{"n_kv_head": 1, "norm_eps": 1e-05, "rope_fraction": 1.0, "attn_scale": 0.125, "init": "normal", "init_std_o": 0.0147, "init_std_up": 0.0147, "optimizer": "adamw", "lr": 0.00123, "grad_clip": 1.0, "decay_fraction": 0.854, "batch_tokens": 131072, "seq_len": 1024, "dataset": "wikipedia_en"}
Each number is 128 + 24 x the weight over its row's rms, rounded and kept within 0 to 255. Layers, rows and columns count from 0. Numbers have three digits each. The size before them is the row's rms in percent of the matrix's.

# layer 3 attention query, 448x448, rms 0.0471, rows 35-41,99-105,162-169,226-233,290-296,354-360,418-424, columns 112-223
096:115138134104122091159159142109128099137079130098109133142137150139113161137138107163111126103122151149135113139129173163182119156090182132140138137132121103134141088117104115142113077104133093139161140129120112122119139134085110117146149133096128158093140145130108122144116138142101100107147135085113143116124146139093126118101151131150
123:136173110125182148142101112122132111131164117138181180152115143160167162133146138112130119115168060122123106127111111107085190110169139077168084144131129132105129161159147177155098120168135174133136116101131116175113162139126112134119100134116118159087096147148148122131113134112079124152109137159116155128131136134143165084137100121109
104:126131152102101117125112169153072128135141130093136121099118117114142130098125115158160090159133112123125131108093114141101099144156132117099160088120116065133143088143102097137148107089164135116124143111164151135096111135116103142174141114127125143123128156177113131148176121106129122105136121107112100108146156176107119085114135097111
106:090038103122132132151130126116076158109166134128095138095097125149167136098123148123137095131110152130104138129156101145079119116135120108191081070138101145137127141140126144097113146159143116160074141139160126128130106116134151110130101151133119091140132126129126081150118122131122145087122100124103109137134131125097118157137133127093
093:136173100121127110148087083124141076138106135109141132161138137155124137147120071166087137118135125189084128141090141145145123097104147113126120152130118117128134090140129117124077078158121108127144104108129096161101150123109111122135135129096116071056134128115113141107122129110089123131105161124115153114120135092175162106135118147139
104:149123123147150145113109141105126146135124096119140169150105144133156136112131147113118122106161137130095145172127142111084109099156147115136131118103158176162113157135170160097132118169120153124135145141135127183144128121138149107162127117138108118140098138111138125145112138160143154160145086122145153138121103122144110136130113142117
099:102104131142101108104137139119085137174137118082101131103125164124133156159096161122140150130128147092133162122154072113115180141100127134154111100134145133122098203146145172125134147097126162128106159144149151081170108114167150126116117128144145158158140122149147084109116135131149132075162106138154162163124102162104106133128131110121
105:090164165129164139163155133105104116136090109103133116116153135104101114112155100122123100128111133172172122145133136175138082142095167128110151127125152126148141160110077138130110116117091093106107100095098125119125103159140107168112123113142133148167068140140107143140147135136158144128100147106104118120124167135143117105116116151105
105:118134100128150166120104152143102131145134158153143179097112139151131153146107176126133123113134117087134108088098095138107166071137130098167098101118116151101139120153145099116100123159129147147147137105136125137123172067114153115148120155086103181068128117163130095131114157099053092169113149135142148107144098144101158110146131134145
095:162095131110089090122134133138161144119111104170131075126138141145091109125092123167131104143140138135136138116138172148138084119134140136109119160127115094128143123122090173128146183137139162109141144185107150132147115137129108132146147116132133123097176130095132157117138118148140105098139095131129139141125139128126119107141128142130
082:122107121128139174109113107130158153131128156159146146137113131152116098116122148117098127143127113129102133131144132099111134120111123104124100095092125122133082153139197134139119121155127162123151105135128120120162143098114131136154131144148119127160101125143095132117167094107130150133137127075152108074124097135098101148120095105117
080:080130120132169148143127108115117115149119130129110155135117124090129137108136094166130119137119099146131105142144129135119124160135160142114167148127151145139082145121160102147151096136091128105140087129127100140155143117120111128129164121127096081189089137167100152102156154101195165147082137073114106105145118151149159084129128132167
088:106113118127143127101118118132120130162145165141160157116095154166133132107119175107134140092152067128104179148149159084109161135143115114154110143139114178135126134172186122135091120149141164143182120112139139116152185110141154116145141145145104134118115120147106099120097099120094124147155089112111133119173107144128146112148133086128
121:137160116109119142100135092135090105118121144134105160139084150161130107117102124120152154131121127116106127116103114111117136121100100103168127091129139064130114185142118148109101113155139147165123122064134147108135146124136117142157139140135100175156137140113172132065126124157109117094118128138124157156109088147084118117130163154121
091:112158098115073116122142159121116125109137103190147123111140133163145133076044167188120122100133118120125136148141158111147136102152154099144119157105105058111130139109100157129116139161173152121118147138153115136168140155099108134098135103110179172138125140129124175106098126137119115083115164147094158138129128155095115111094203079083
086:111154119130088122134166141122115144107117121083127166146133131138119104118102088154123094134111108148143138123103172122144124143105174088104090124148124148117152122148076119133110114092139111135159163141130113112120160181156132145097167130113124180125107158134111154179124088144134086115154065154103149110156121149162125125092124091145
092:135170137101132115127113121163137098139119156147153123112088129168142134140146136128108139129131105075113158150128076126108141109163118101150098141132127073097149161167157157121132104161135122169111114075135102143151131090153114105152104140103154128092111147146157091097144154094093135146128170112118131132089108143064164127130125175122
079:123123141128092146120121140154128162119127158182108095103171110154105152118125167156151129128110111118131115095131146123100145134129150133126127080109097132130127103105130147152177192148154182112070130132142122111119116137075108113142131128115146107141095093124104160107163087141081135073149174115076132147162128124110127112139146073185
098:122119139109124145121125087153155111105126144135154143190126136162122114132145160140090115096103078085113160076093125116116154168100127140160083176121108146107134137124119136132100096160138101121121118073100134179117126069112129146173114147098134122121090117171102116173135078112070125147159122113129159107160106181114138122162130136142
097:138175159144159124157169125105106128124136146097117122133148095110142104158146132095163146125110098146157099117167143120136126116143128112116131110127111145080126133139116135133139109082140090155141169139132130130069120163138145142151149159072099150118124107164130096166153108142131113100113105141125073134144133087187073084124136126095
095:116172165125157142136162083120093097134160145110123146176130143137156114092137145083154157137113101130135127145069155103100127121128117144149124107132126114087105163123173127134095095103129117133171155127125141161072121102153094166104134154121128151155121130175156110136114130127072121110098112101143125105168116123114104133164126138157
121:137154139151166123102096099120129134161127097124103125164112180141092133108114131122124119100123157083135162149077136085108147105108105125168141093091157096139147157129152109083104112137105150081118109095142168121143121121112109159128120089168152145131147179127141129120111153125106118128136140108105153145110105141136129159179134153153
102:141121142096137124136121104123142138124128112156164128105153156172123109130129151152099106117074119088146177154128132123082142067130127161109121111149117145165152145130155102141093149131180112115115157091113141131142145129130179083149116125099157142144118114123141127185129076103131123140147145120112107153131119125106131119117111088152
114:134115142124141133151126116087106109152118118099148116162148145091093147132130089174115135133111087143128136117150141119099142181132164141118154130106104149108097139129129101136106116083120106116111118149152109114137096137100123123148120123122123125152113139098138137152128088113114146115140088083073175145132131142133139134142082090139
117:139141154081115125141142111143143160101127143156136160131126168160142149137114169145133116124153106103111175136122106156132126107112123093160065149118136121108149156182140155134110105163139166141130160107118116175131134127144136118086115140121130170088120140133135117143096125097086086107131196128140117135158142138096121134141144101095
094:093134146143171108120130131139113103138144118105153140098094166170124155116122119140107118131085099122136131122123132104060134139168126133138161050093115116142128118110166129161140140093167094096142127153161129122095116140114117084180153113127150118182102129137154132137142132133153149119165085087107162114130133176097118119129118123171
104:116137139120099119093119141133121163112119134149137120114128139180134103069080137152112097151141129114112140080128123093098118127127130137132089115115097101085138134164123123143117105135126157136115152104173087141159144159130107145116111127128107151147106120130143107119124106129127131119171152106104116147143145165097133144131106110111
093:132152128148123148138113072132141104140150135100067160174156096080116153164151081137149175132150123149107100114135110087181155134138162159138138127117166146077123104133116131098089084122108106118099108148097111120115084120150095173074044136141119133132116139137099123087138110112124148104136125127155157141128140092160114139125090152103
097:139123159116089130122123130148121193128159150166084151151159102169130113134143151133163124141138131085119128100168125128140168123143154136139128107124134126101120167143124106099133106131158161159116142126142121114132140115146141147076054144127130142120148127149112095127146120118142107105139138142155113135136131143150139149115099146093
091:137121135104112115099126157139108127137133157153162125090105149131178100064125122127141112150116136096149147149120124115071139143111103128140074116150127075147127148153142181145147141128107174152136151077161144118116177138111136143168158117150150140147145128116176131126131157139125088116137144106061121147118107167127161110108146154144
085:101155161129183131139110102115137135092139143153150163161132147159086155144129143140108146110161115144123136131115114161180183129142158170126108132145150107095119171082092173123142129129148156137155160133124102141164107120115109082145146138108156141124108119099099128151107128147128134104092170087121117128150110158147135076153171136140
078:126137097130126145136116135122113136148118110125118068085112176148133103132156176130101082133138131111111155163110074127113112154156132117117090133101115113149132112131104150183130171148118120128117129112136084110116142132127090144119127141161140118114156125119141119146117129142099117119158127165132083122110158157124149093159091162176
088:173150153135162109161117107138115120118145110092115200144104080132096163108124117103125126072152120131105105118152155144134146099153152139133147127140118121110124153104181151086116073126171157129184115097137127100123103142143119147135134136119161152078098148102127103133139122130143095140110164125139130161157112091144121156131130109083
075:117124153114116136116103127128111144134115131182107089096158124090087138128103088085182147146082138065151139111107119131112142153091118096119155110094147114083125092145168136139176105139106150117166133126086112155148078071108122126065144100139135104132108126175094144124117153141124127107118165113125122125144132169134112110152092086173
082:179078113133153123116152145101166127144108104128134132176121159145134073094110134131067108108143150117118140124127142132124079092106119161095167116107134119158123079098136120102110152143114113133122114125075137156136136111141086121179155097166130124156151147095124120156129116132136129142112109118125122131109115081147152117114136111120
089:149087091146128108127153134133129156109105115100105146131118118137121105104159124142103116087135122119093190094127123156145131112090100139112097142143123100135098167136109132139117133184134092118159082121137136118104125139145120155140117129151155112151140167117182157124121105103131120140092150174087163132124138131071123112111130128159
085:147085109114160128135138077119115149116123172128125125130107132140141106124092159172123155113153112136119167142131121116106120121153141205159139184089113127177134149111124116113158140188121138109137100105099109119116159138134135142140113173128145123107088126108138127124134074113130155129092135126110129130114089159133165110138179132123
133:149089102116100132136104109122113170139114105118136123137131168129181127130061128116109105131165147110119123189099122130141102123113147116141083121118128119158146105139131117116107149156168141138118124129173109158123134119117162151114127126143132137070152149122114102141116094111128089128123147104147103116147122125123144125112132119111
115:066173083134114130152181147115116085139087134103094122111131161093073134119145114142136143162133130167109131123115155137114133111117164118107150118138117123160103093105127160117164127106125082117140159172117119147158108135161085120156173080122149134164155138139128171107150143116150144116100109150079152128096139122106130108137133178128
124:138106124127158118131074096170101134156122126149118165127098132159165115144102151092129131099137108094144124172132082143121111141125129098179076100107132156112195124176139140169096115152128123122134109090115105139122151076120174145123145134099108183098103165163117075131109098127072072145120146138167122105141145111121159141144119168121
094:118086111123080126105183134109138134129176139125146070121126152110156113106091116134150105123165137130097158119115151116144136144128130103118120114150115128154120100110093124111165163092156132109137165169161093144111129140153167127180108111159175107115172143121126108119120162147145142120145150134113125139129108138130109087132122104141
119:116140084140092165121153099145133119146148160182120115150120138108142106099117145174118136134124105142087155147111134118146114148098126146183112152119134163130118111131105152137137166166121148125160115132143118174151160082135096162159095129155132092163152107174175104081126141119103153128087136092137132110120122112093106113162177138158
094:090146108150159142136167107148132102075127151121133102102145136117074143137187145145144131150112094121136150152139148134154170148118154148106122102076165115112079148121162133119153107115114051064152138169090120122144106095157087127090116118148097076150125138164091167094151159130128153179085141133123099136059161110136176123138130149150
098:150097114134102139109125122152136183136124123140171130148140153134163135133100173132111082123126105108146159126118104129104123172091159123131096124059104142109133123168150134181105179175124118122122158135127135124130134144142144142117090171138136157106112148160147123097075087119121119152129106093170136123132148105132140110150137084102
081:159164076155157153121128112103121131097146106162119086154103154107099126132125120162191096069154150109074096129115121103137137128140187150115152180118124105122116138141085113100175139173137143144092137127113115087120142122083096119179136155080138144148149091086172155140129115133124145095119150127132127161144129133121166167102155097063
082:131123131099140138136132066069131136150115132148104097152129112131116166138116127162145095089105109095149143154118105092104119121112148145136130100128098140137149112151095135164120156169127083151099124142123079131147140130117132146125090176149135131140076086134158132149120091106109117070107113128134108147140120133124143108199143119099
085:141127102159137120153087152119083099144104133069152165126110134120117157123169116095127150124185127169107111156115128126167098112168173121115124133108175112114101179127103153082106097131136132158122112106125152106105092104124124123133180117102096153082185135073108135110114168126141155149098107157125132077114137117124109129079124150112
077:181140145100108107073140098135125128134132131160131114147151122096131119137156098161134115140087144068169114122152115150094126174123084091133121123090088102130128102141127107159172139117115126154115125129145088104126153120112095164123124133137127143166111068141197143149128139127119137115141152127119135152154143169121110131156104121131
093:088113124132128158114128149151143119107113141130123138087109128152118087101101131105135150146128116123119143120148138118110164181160132156148119145131134108118098126147132101098146113126142157152160184102120156133154160114137102065135153111080137125152124123111080142158128141117124137126126118113131179099133111145093159081093128087107
086:194182115149138144146132131127129092104090094160127126170132149123154173132140132168067092097111123173123091079102108160119151100112141151073122168174150099130110140088115171104126121140108119107127138121116136106108134124097104158161143089135146101176135126126141160125143110111150129091094152145098145122115155140137128160118152138162
105:115158139158121137118121177154169098147135123138133161133098166126118144077134152092118087153167131125122138106123126105130138088163150110094167116160154145136148129121140096077123120101114130085165163122140166134090126141121133138154084071128136141117166175101099127152118135129127147132110108130126171084101122130126123113113130139138
# layer 3 attention key, 64x448, rms 0.049, rows 34-40, columns 112-223
106:119141106076133105142148121145123119140147118115153164145142116140140106141165145144124097108132115102094132103111163145152132118152075103173071145149077121110126146139133134168095103096151097127121122135145113141129131115128175080117091145115130108072106138154132083145179127125139131125180140148123122128132143112116130110130090169101
117:134088137095104113125123114168146122110133143156136166163089135143135156073136165106174174124095096149132164137124078123128144161161122124118124127123146106115123116160149147109112132130146126112133127095165145119098153103114057158166124131115129089156118129138117146125162131126120155119102157133109125111166152099098090137106138147111
112:165131134090116119134163112113155134142138127058095094140132108112119137181153109136162115102150124138140102162111138150166126101098062148157114145125142125130121145130122123114130089140098110132103135139106129104156129161147140115126098169132130130056118112127138127120158118091161163168132119161135111143157066117129120118130157151109
100:122121124092104129115164140156131050078125152147190143139103176152139107101116109158124123110123133092110135054164114174129101128127126130163129127161089127138137101137101136129112147120168160132106127106120096173143129108125166102130153100097145091109138152133158134151126138093111083158150161121145121129101168130116110160110101133142
102:147161152118126131093115106131189131120113118139147138172131150136094138140106139115111183128115127113137125088110095165200139132144105149114156164144124131121105120156147090126121129126155095135161132101063133166163124094090114134133094124120119121102125127109141108115119146128126091177086120159194134137102142159176112132115128145127
108:122093175153120126138125131128104147119145139132092141117163094097126156121139145126105195164096117129183121125104102096096135119116145138123156114143162145126133141111147156112145119157087122144163144121126167146101155130179064148137181148108115141189108102134118138103109121130157104121046137135095117130143096095147122103119158147124
108:176141108129079138112113130122142169118115128099133089153134126154116155187118132154117130128105135136117100106128113141173161118109139118115104137141125119126113113151113106159119108121113107125121136138080151121139143130104154136088105143140081122106137097155133119120133124123125114158130117192147159178122102128155148146108132142149